{
  "hidden_act": "gelu",
  "init_std_up": 0.0215,
  "warmup_steps": 379,
  "schedule": "cos",
  "max_seq_len": 512,
  "max_steps": 15156
}
Each number is 128 + 24 x the weight over its row's rms, rounded and kept within 0 to 255. Layers, rows and columns count from 0. Numbers have three digits each. The size before them is the row's rms in percent of the matrix's.

# layer 7 attention output (transposed), 512x256, rms 0.0564, rows 389-438, columns 192-255
076:089132156121158161092110138170170181135135149110166091098140124105141114123115129099169131108135156143154109127150157140121152121143113143121121089127104142171076064102136126123126134103107130
099:146106114139101181115168092175140110103112136116144115101157182104109151129167113097172131130174147118158126103144165131115140116167121159112125163150146133128131104138109129127118119121117128
084:144124131117107091129119124081142128138158114147127128096082141105124139194120139130112126093139085152118132150103117144171130099126117115120094135126153129145137098138127111132162181131089109
078:128129106134132119135129109132117111148126147198052122142094167157140165114129109147141107128127095134130104116149139095136101133127109101129131194116125118137110116126110133134130126139124085
084:125152112130112111120152123151120082135142123125159090157144142173170129082118133120116148167156165097115116134090134077145163161174091115139167144127131115130129170136119108136095090124152135
079:122141140114138115099146163071165163142129148115155134130119143130140112172120143118132106101125164126123159118099109119157141133135118104124109083148105128131101096155135120129135158100069167
089:174151147134111136117139089110130134129122124088110165118158113114083103105156134123124151108160137110127162119118134140125151128131140117114087143137127154092204137123106127148148113137121101
104:109165142117152109114125088127087145166104109161079126130122119121125127124089114163097165126106090141135106110164157066097082119148112100137130133085065127141170130137142110163123115126159065
087:082118085133108131133128109073120169145148103165097146108124132122117126127127150153099152117107063143135113102153085112147107106104125137104093105149125124159187088104102140147178134121130099
092:131138145091157119083086142123147158124183124128110167134124085135155120122091125151108118126102113109160116132100117109099112129123128145132133089123100119191123125111153159122116137101123128
081:102106114140127137132133097185081100115154104129157091150105154102154135086119138161087143124137099106089122138114100104150139119151111126132129153129173112115153176085148125117120121141158118
079:138125124111120106147122107123103156115131103094082123121154073148119104100142124110142158107135098156160151132159120151134132138174149106139165128097129110092172166124117129139129108148129139
086:142109116133124080098100115137144105131186138161132105137118105124174141131122143111118135131157113149136090134090089114135145136152137143124128081169123108130137141090137114139123105121131166
089:127087113141161112139110173137141120092097145105138118142122113123100135084110114093147087139092176121128148136109118156146154149081154102130146106112154146127112137159131126102133136098115183
087:151148130114121117140128089128115139155174118118108106142134115141156116097114136151125130138133072145111121132106115098109103134143119131113159194146148109154158163089133098146125117147132113
091:082138114138150124103125141118149156170134140165145115110155126176147109118111092128161142165132165157170107104142108103143153133173123112140146109138107138145112097069117101128110115154127094
081:132106115147135136124152133126164102137164124160123117107130108124086107163168113100159125145151180165132109140143098160144159080192108157137130090150139133144128115072128107150128123130140131
108:146131145113127084156117115136092143149104155116183109132143114120111092112129162143132136127117125110131150144138142120133166112104132113142152135119176119066116148084131121099094138171149131
086:104142141108150184113150134134112137163088136131112118136097150174175148112117108152154109150110087107128115113135166044122104140133119128120132200104086121172150121158149100130112107115124098
088:129104097142130107134130087155107068110113129140120138117131151099096151095133148103129092148120221107120136133090132172105103106077109119110158158146158136127087132134120159125124115126147143
085:147132157120126142133165131148120130104059152087183110111146151089151117115159139110159115108139141084123158107140168171081113142084143137110142140136125140105140130179147142145126158130118138
100:108137101137109086083122128112126132159139127155147156080101131120103141169126114119097153127113081136117116150133135102130148123103133123120098133151146112135103130114117143083122153139126119
083:149061157136108142162113123132135116105129147137126161130118130134083150146143138116174096114157154121137144124111144190144158125099160166128115133126170146136109121121132159106135115153104166
094:121156142139140135131138130156121193118088177128138081114123111139170111085145151148183127141121100107152147114139162110113157176144107118136134137121105139103162114113161153109143131133127135
099:169129104149117133139153144105118172137131132140155127135119162146108126134135109154110130157054135107141137140113102122146120172126106102142144113134180119145130160095118142086113153129129138
086:163080145115109164135122107136143131162124155135131165101158087141097122138118108119167142144119144145165116096154156126103152151134149126141137132123115139114114113066113114141089108132113116
067:110105132140099142119139124088119121107139103115144117120131118120100179133128174119124106104139112164097120105135109124145141118124117174107091139154170132153136103126102130130152139118095182
087:129125117125106085123117128162146155120146098094144183127130126139118108082137098141160145167156129098153126150044136100148165118135116125122128166135142133131164169078106142075145115183138093
085:146148150120149123115117105134088147162129160142103159191129129154130118072151144149132128118126136127144140124168139099131126133101145099128143122116130128087134125091120160149101103154144110
100:121118143121107145147141086152110169117111121059153156091144138110105133097113118146161120113123099107127129135093153122131131120109139157119140227118156139157131128110113144101130122176109128
091:091102122138138182148120133159096119119092157119148139133125152111167149125129104180098179119143058096122101113165102066119132148131124142143110112129111123151163141130129162101101101170156121
078:143100135113112126120101157164112103106157137173101120180126121123115135126166113133159107112183085144134131131149126136119136121147117120142125118117132117067171162120112139143098132152134147
095:153086108111114084145117127129097161103145134102083180122144080118098125122107119142135123108122082125170144126131152162082107120091160148132141160137164115106127115103099185114146108161126161
094:184125132145120130111134142108092127132150174180125137104134117110097127169146122153100144109107103154136113133188112145091126120074135149125107052140137099109119128079114192116105127163155134
092:150110121157136141123107194172175115110144150163143143142123130149122136109126109134135110168111150108133112131098140136140171134093117159150117121150154135138075138090120147092107130139138149
082:118165097128140103126148134122133130138159108140129099142123125139136078128129109108119149130144121162138129142129094133186149095162101100136143109125166123136110122097130129118107157138152110
089:157147153114104157125156109093129170145101125094140152095151121126083106179110126117109136123121126152130135124136195130099148120130127142133106139112109131131169102125111108150116130140111081
089:078156108128143086129130181107129216138150130142140162131121135129135120151134115138092134155111127119148127131131118115135138125111110117121111065151118134136121099104114172103166156132130115
092:135141131113117127111132128112113043125119101151083091111125108138107165133138134084168093113116149144123138124113140155131123109158146166117116173109136134149112118186140077148112125100127153
096:116129142105103171129145156127127139087150149139121160140146105112129121185198119151122140120168091128141123121139142121121151100153115175126085065136079130143178105124125163139157123159131134
082:141133167106108124099110137114116078098133128127121148141109120138113142143133140109134110097122142119127152139123144160161152115104148139130079094101136130138095103191135155133141155095102175
106:126118139147137175104147106152119158108102141053118146126112152097086137112174132111197093108133162103123154139136196148105144111095130131101115172134113148138161111149137159134142131118117119
084:166094123148107146117131114109124155149160158184157164135152175139102133137163115142121139132151146127174124117163106145145132112095112126123122069156149119108113114068084151128133125158130098
101:164139150108112126117118124149121107124156147177052134145104092133126126133171111156119119099126058143127114127165135125088087134128139137125120122118113097096133158129151148149130115150155143
086:103109122140129144159120166130118114089136105066112113122109084131152134111119120131135105121133107098101136117120133149107084144129143145139153175106126118115182178179145132138147124124122138
074:072133120122141109096152127127131157145116098068150124109127148150153102106107122110125120118106166132087126133112121118161126138110142100118136125133149120131091112143114137116124141109094156
101:147096137122126132116108164143141076110121129127162152143108150114145163147128114137133106142177125102125121148079120131140089121138106133133118140134125119160129179173157106099108132133116116
093:103149167116128149141107138146127086105106120138134092132116103113177122153148127121116124147172111136117132140149116139129127112176109135144142125091087137130145161181176075168122135114125130
093:142116117123102103157119123094112145150154117169093134144112134152132122152096095158116145147087082145173132132131099127180121162149160109138144123091170108092116146078127109118155139150129116
089:093156154119148109152108131175103126116125102088120131151120096143159107089127098138098137173123108124133128126101129112115127150160145105155159174087112128115155160144154096130126103119135142
# layer 7 attention value, 512x256, rms 0.0608, rows 390-439, columns 192-255
106:141191142143129089144081138088099129189134116142131142123124134080142141135098130152109134137054102188088128128121147123116118141090099130137120126144134081135077134081105123087126154142116105
092:100149136129123150123133142142128119079111103076100174127161121154122098114143127136152148153091110082149123128124095109125100143117181145131170141114109158097121153129147150112094095150171146
084:144180147116139157078107135109054133125123151084188113102135089116142146143124131099122131142112146134183134136075157155114128099099160113117141102161162184099169123132108101112149106093133158
093:115085130111148130126108123112167168155161144106131145112119106115129137103140117084139108121122120108142122128152141194145113113105122162127122103141133127150128141122137148123138161078053131
084:102101102129110172106123124179103140110137106094117171148158154126092126095124150166125143116137108097110083120149114091135100119121142156125157124115109140134149162121149126156107123139164106
095:088115087149121077117105146155143138123132094122113108100158151134133118171096100186070107175139144112132125115150135142145111121132105160126127148153117091133057117103162134092123141161180129
110:146095126107151124127126154130142099135149175110117139127113089158141120117173100149133119141154135099140189126106113184125144137134173142134101141190216138124145146118131142120147089116164160
098:142128137103155144100115133133128087113122130106141121102145068170143126144107110123122102136170167117124148126122171167121155124106165114130150141102113134093107136166164126123119112135205121
100:097091099152125085158177123148098125130084103155146066169116169154113126104146100134137119101144139101137143131176151129126147169177123118132140154137108135103138102107153087175116096130161162
084:106135131100136135128141111101123124164112117131161163108152097135104145156146091092151132153155171147153141128130137139104103141075146118142156117117132122156123105173111099156151121132168117
089:084113107149139067130117124107173113174122150122133138146111135129129105150111087164093112177151166097083105122151150135122133110108108173136077120156109146122050120096152140104136144090119172
094:129152136134128114155115108101138124134089119124115126082128095144107128136145118115147121114099131098106148131170152156155139137079153126159154150111116131112107115165132147092131149144148141
094:139151150130106152124141098127117120113144144143097114138127125137134134151143165136139136072169130169108151135142107091103127087134085120134082130135062156134149093131122149152145094162089079
095:069084104117147146116114154100127130115102149145139169093118113157128128145160086119108135171147127099138147133153170151129120129129164153146141097145139131110116136148136144147156138086139146
100:179097119108153150136149124150099148114151178073102171144109155099104136118145153102091098104133118112105112134119212133121098098096102148112122142139145121106135124186144139115093120090077125
090:159139139147139128127090163133118158149115125101116128165118152087127140094109151124092152119096094106102134133121167122131091177091122133137140148102152134145115121196159147092082129141082088
116:117070109139120096120140116121167110089151116123134131135150128130108128156118104117124137179205172157124120124121098105143118150132124116134125110115118086144114142133106146162137175127110153
090:162085125111133152113129156125132102090171179147136209114121122091126116113146145151115141113132121111138155135102122165117130119129148120127118074174208149133164123101108145170132108133098141
100:136176116129139127134115129101091175138126138154165069151111096188146136132123132100118160135098082184138192114128156130143143154137161120124111115097094157127138148157100079109165142119128102
094:098119130109125139119123123143142104141148113164126155131101168133119123145106129146111150132084093197095078120122094081152148122177092105122079111149104111123070118083113109138151122163133091
108:156158155139143105156117099147160108113127083091118099134153131148153116114129171130146117165097171127121121137142095144151148161159121115142171059086142148114109156164139112144116094099116096
087:144179123137104135155127161101127152111098081139129086114153153108146119134110145097096143150089096147123114141116096090081098129130108106138118143077052092105113077124118128126094195142126114
101:126093106119116101096116111088139050122147144138117169149145122116092109155106088131102092116171150182138109134131141115108109090092118115125088123173132075152108148086112122163148173159115122
109:094112129116115162133136121159109116142158152101142158175134134100142143090147131129161118117212110156108121130125120104138134051113127103119154132132133127143145127175112100191165130098088119
093:132131111133143095149116133077167131115128121132123116130123162119147127177127165129091105139150127124080151133151135089115131132105096123115088160122142077119118071160121143069110152178117165
077:130163130127115128129069142158114127134103152129134143133164109141156133145128089152121128112116105141168123133130119113119130128105154116134134106106075096135126166140140141114131131138164096
095:109143092172136066126152124108104113121149106146111062088155149127115100156118147120088120153126150107119135125177136146107117156152121134138099111139114124127075088133175111176082160097098123
089:119080103128142089124152149153118132132108117127145071089148139113114113137127066122107094166178172106141128133068158144131112095164117127122110147155152109146137140121120087144154159100162141
108:110138112138131092145130135120128114128124111185128131136146166158176117149142137144117121180141125158134128132133113119069113133136122115137095107147107109128110123111115115183115158097148125
092:179096127112146113150187108115162142164164118155158175098127117091131127116136154072136097144114170161126113144108132158118136102083125097108120131152159107105114091149109113159134115092118136
083:116130111140130093122141114087157114193093105142156105072136139088141135123119112113075169152101171082135111131119175120163121125158138129125147154122156106164084084105134127090143156134117113
104:074162111141132116143129097096141099145102108191156061143154143154152128169129101120114136191152147159112127128157140115113172136165120109132097120110050099117106156120109107126137197134151138
103:109111112121149105155124115141191133191112085121152100157145136111143152096139122108117126128145144118099122130111126130155147121178135094140155155111119100126144141174105080130141137118130128
103:165159138147101141130162099122075143135135105127137092141111191069107133127108132130134130099117113157128086138133094139132134153169095113115171125109125095147169094144138130132129133120054070
099:136119129111131112124128136130120154155146117070157150151129150107096136073124112121141111134097141118118095126127166111125103133101120138122156135139134142122133163172157126129138088051101086
096:123096133117131108140108169128165093124164111134115168148130159124153110119135146202128146158141101080124132127136079133137105125166137125127123156128172081140115157111144177110122158141149143
094:177109140130114148107175113140083058112113109115141097148125160140121103084145129132158100091156139138142126132097131148143119125134119080123151156114101129126157175149153087176091133096128090
100:139172129166135143116069150121116165105117188147122122145119105129154124118120105187120158102098086153134142123171133120132150154125114138140136083131139140136122164096106159073153109127115102
105:149117106135134091140142126113144135171102074151168119092135172095131136114069102131123157120092121096150090119135118150148130152147126101122158188129161074129084132098130105097083174145155121
092:126153121154132122128146143158152156147076087140120109152174151098108134128122109178153125123151105096157122125144079132129128118165130140127152156099076116146161151085107108115115093161156089
113:129172130131102081145100155120142043105123102184131093091129111129159104143102137131081161143099112160148178125096107123123099130160125105133092135136132120159114119096113131153111175195179099
089:124139133121131099154129147154126140160104072073128095108155141098136143132121155090121123154115124111090101136065170129147126120124143107123144182109114119115138110163128090111108167110133153
107:105145107172146131128092140100136119158081112141165068131135125104130145142108113136128135158134179114111119132122118146150179128183131122129160115151166132159113113092107099085158113133127125
094:082092129118105169127137119121179118130118136169125137131121132137121133142119125131109142124119129147138141127144116107084127097142144142121059104121071141139116094092163180149119146159122139
087:170142138141126131159090110165131101106127140127116124155092128138124131119150166141160130147144129127142145131117109125107139103106121140128121099124087174146170182131152105158146091114159080
110:124138123120109151155144148092135139136133116136105114081114128142131116123131186071141173133054102102138115123132123120110137138137170124128142128111124168083105067119140131161117132138106159
102:157103111094130181123162170103141150154117129111096175132108161113093128108122114111149144096095095068136087129093141134116105139126150149128123123139162131128117121100130168099132106145113140
101:102134126130147164124148127154127143112118136080150152145161110113128145134155092120152087119184150089084099140122130094088121063084096123127152135159114149143134114152121113115115103083103157
095:148094112134139135128175107104157131141127148159137143132085145120105122137124158142152115109127109108088120133144108137114111139146100181114107090152153131131098133082138156141125120116086114
102:127133111119109117088165090129085107106143166137132181153117154121136130116139136156127093076136095161137097130133132090106114093101102134130119125183145174120153169106135124138128068135103113